Weights of a small GPT-style language model, trained from scratch on English Wikipedia: no biases in attention or MLP.
Each number is 500 + 40 x the weight over its row's rms, rounded and kept within 0 to 999. Layers, rows and columns count from 0. Numbers have three digits each. The size before them is the row's rms in percent of the matrix's.

# down: layer 9 MLP down (transposed), 192x64, rms 0.2, rows 185-191, columns 0-63
# gate: layer 9 MLP gate, 192x64, rms 0.24, rows 186-191, columns 0-63
# up: layer 9 MLP up, 192x64, rms 0.217, rows 186-191, columns 0-63
down185 113:483565504492542551496510475551524566414500455475469491555417496571442473441518461539487447483563452465532508524426468496553532488514536496495539570460546467470488454488502497517525471503463422
gate186 095:464554440508515486523527438498523447566506489525514560462481449469452513435522448518440541476542472497503547517441505553418502470529525463454560517414520568542485460495486515548530463527547558
up186 099:481540430525538446549438515479469473530455496564515511486527471473498536509501486544506587572436564541527540439481486559530607493579537496458477497490475561484515451508478488511523474461533459
down186 099:448523460546506547544564477476523536477507483516532412497526477458396483517396511492498404534474500533460538500503534512451532509518530511554506578452526517542498510511410477536515455483473510
gate187 090:568490465490527515518499542481499418441514486529507561505471504500589438503476515534511513518486495480567539495481541537548566534454560629445519504468443459468509457449519516456515504498498434
up187 096:535522442502451443543472466528478499508486456502493508462511452501511565479459453505492507457500449525537523436548488489526495506472576549532522618501500506467475526484462399472475416452510413
down187 092:484605500454494482508552500500475477477538558521481482465472537454589469548490533425482536533534578457455489471513428416476512514502468516466469457436554516544493496469541555547552531496527496
gate188 091:494491470495558460507490463511553528491496499526590522522500482467484532475518483524496519474438561498366572547461485423491512445458529380542469532510471516487503486505517466526470442544481475
up188 091:477420548531563511486542520471487391448506473553489514569554501469451439490445436565481544511516511532536549498561521504524450458512448510476511487461520526472558498496444581521475534468512506
down188 096:504583470496518493520499421525523538535536446441524502465503456458504583506519492475512497513405530555476442471424503458513503521486489469480494538488530471585547459574547550496513403495512501
gate189 096:520509477551575522522524542505479483558456444588550533524506517539475480550483487491478505461499528483451479464591481555546494534353482549473506494459521508514473488503530427481454442506503485
up189 095:518485431519464519444554398496470490479486534491467547492446450498539572482474472501485479546463511498501479514543482465472470541609528478495499451481574513489499425473454452437507506473516595
down189 094:462461512432556588531469512472484530459537555528555524534549493439479448518549513488435526480531567505483476518480533467510503544527518511498472473485347526464464474502468508552468553519508527
gate190 082:489455481507591481487579553492487431503528470524484522511532446505573492460494485434436435550434449495489529472542557510538503525555466522457556487512499563447432444530483534485529499471492448
up190 099:501531466449508510477580542543568455548480506536478538452467493537586456507469470507543529483518554469459470506574560517520493528438500457482511559525439520468459478485430593461522514504457548
down190 080:439528530572484497491440519478456528473493471425480468515511499503394507517530496533466490486537461547566561482460487528447492514535525562534467490448550514491514476473548379512494525442567486
gate191 098:596506502507508538555554496423453554496488514513561446486534539562521548502507535465482541546506515500460408529456470536448532520485568520449548550482460496454463409474485483508491472528454481
up191 100:503565514535536518526466468484441543423485516500528494496449470512511471494560553418487511487404520539540501562547466503468585543554493522507452514483488486476501474524525539563517575543592512
down191 109:492495451546532510521498482500513484417483509479492419549528483530434471525521445506450438550572516471489544473490546504493494408441567511594502583514545540485499519442508462452526461533489504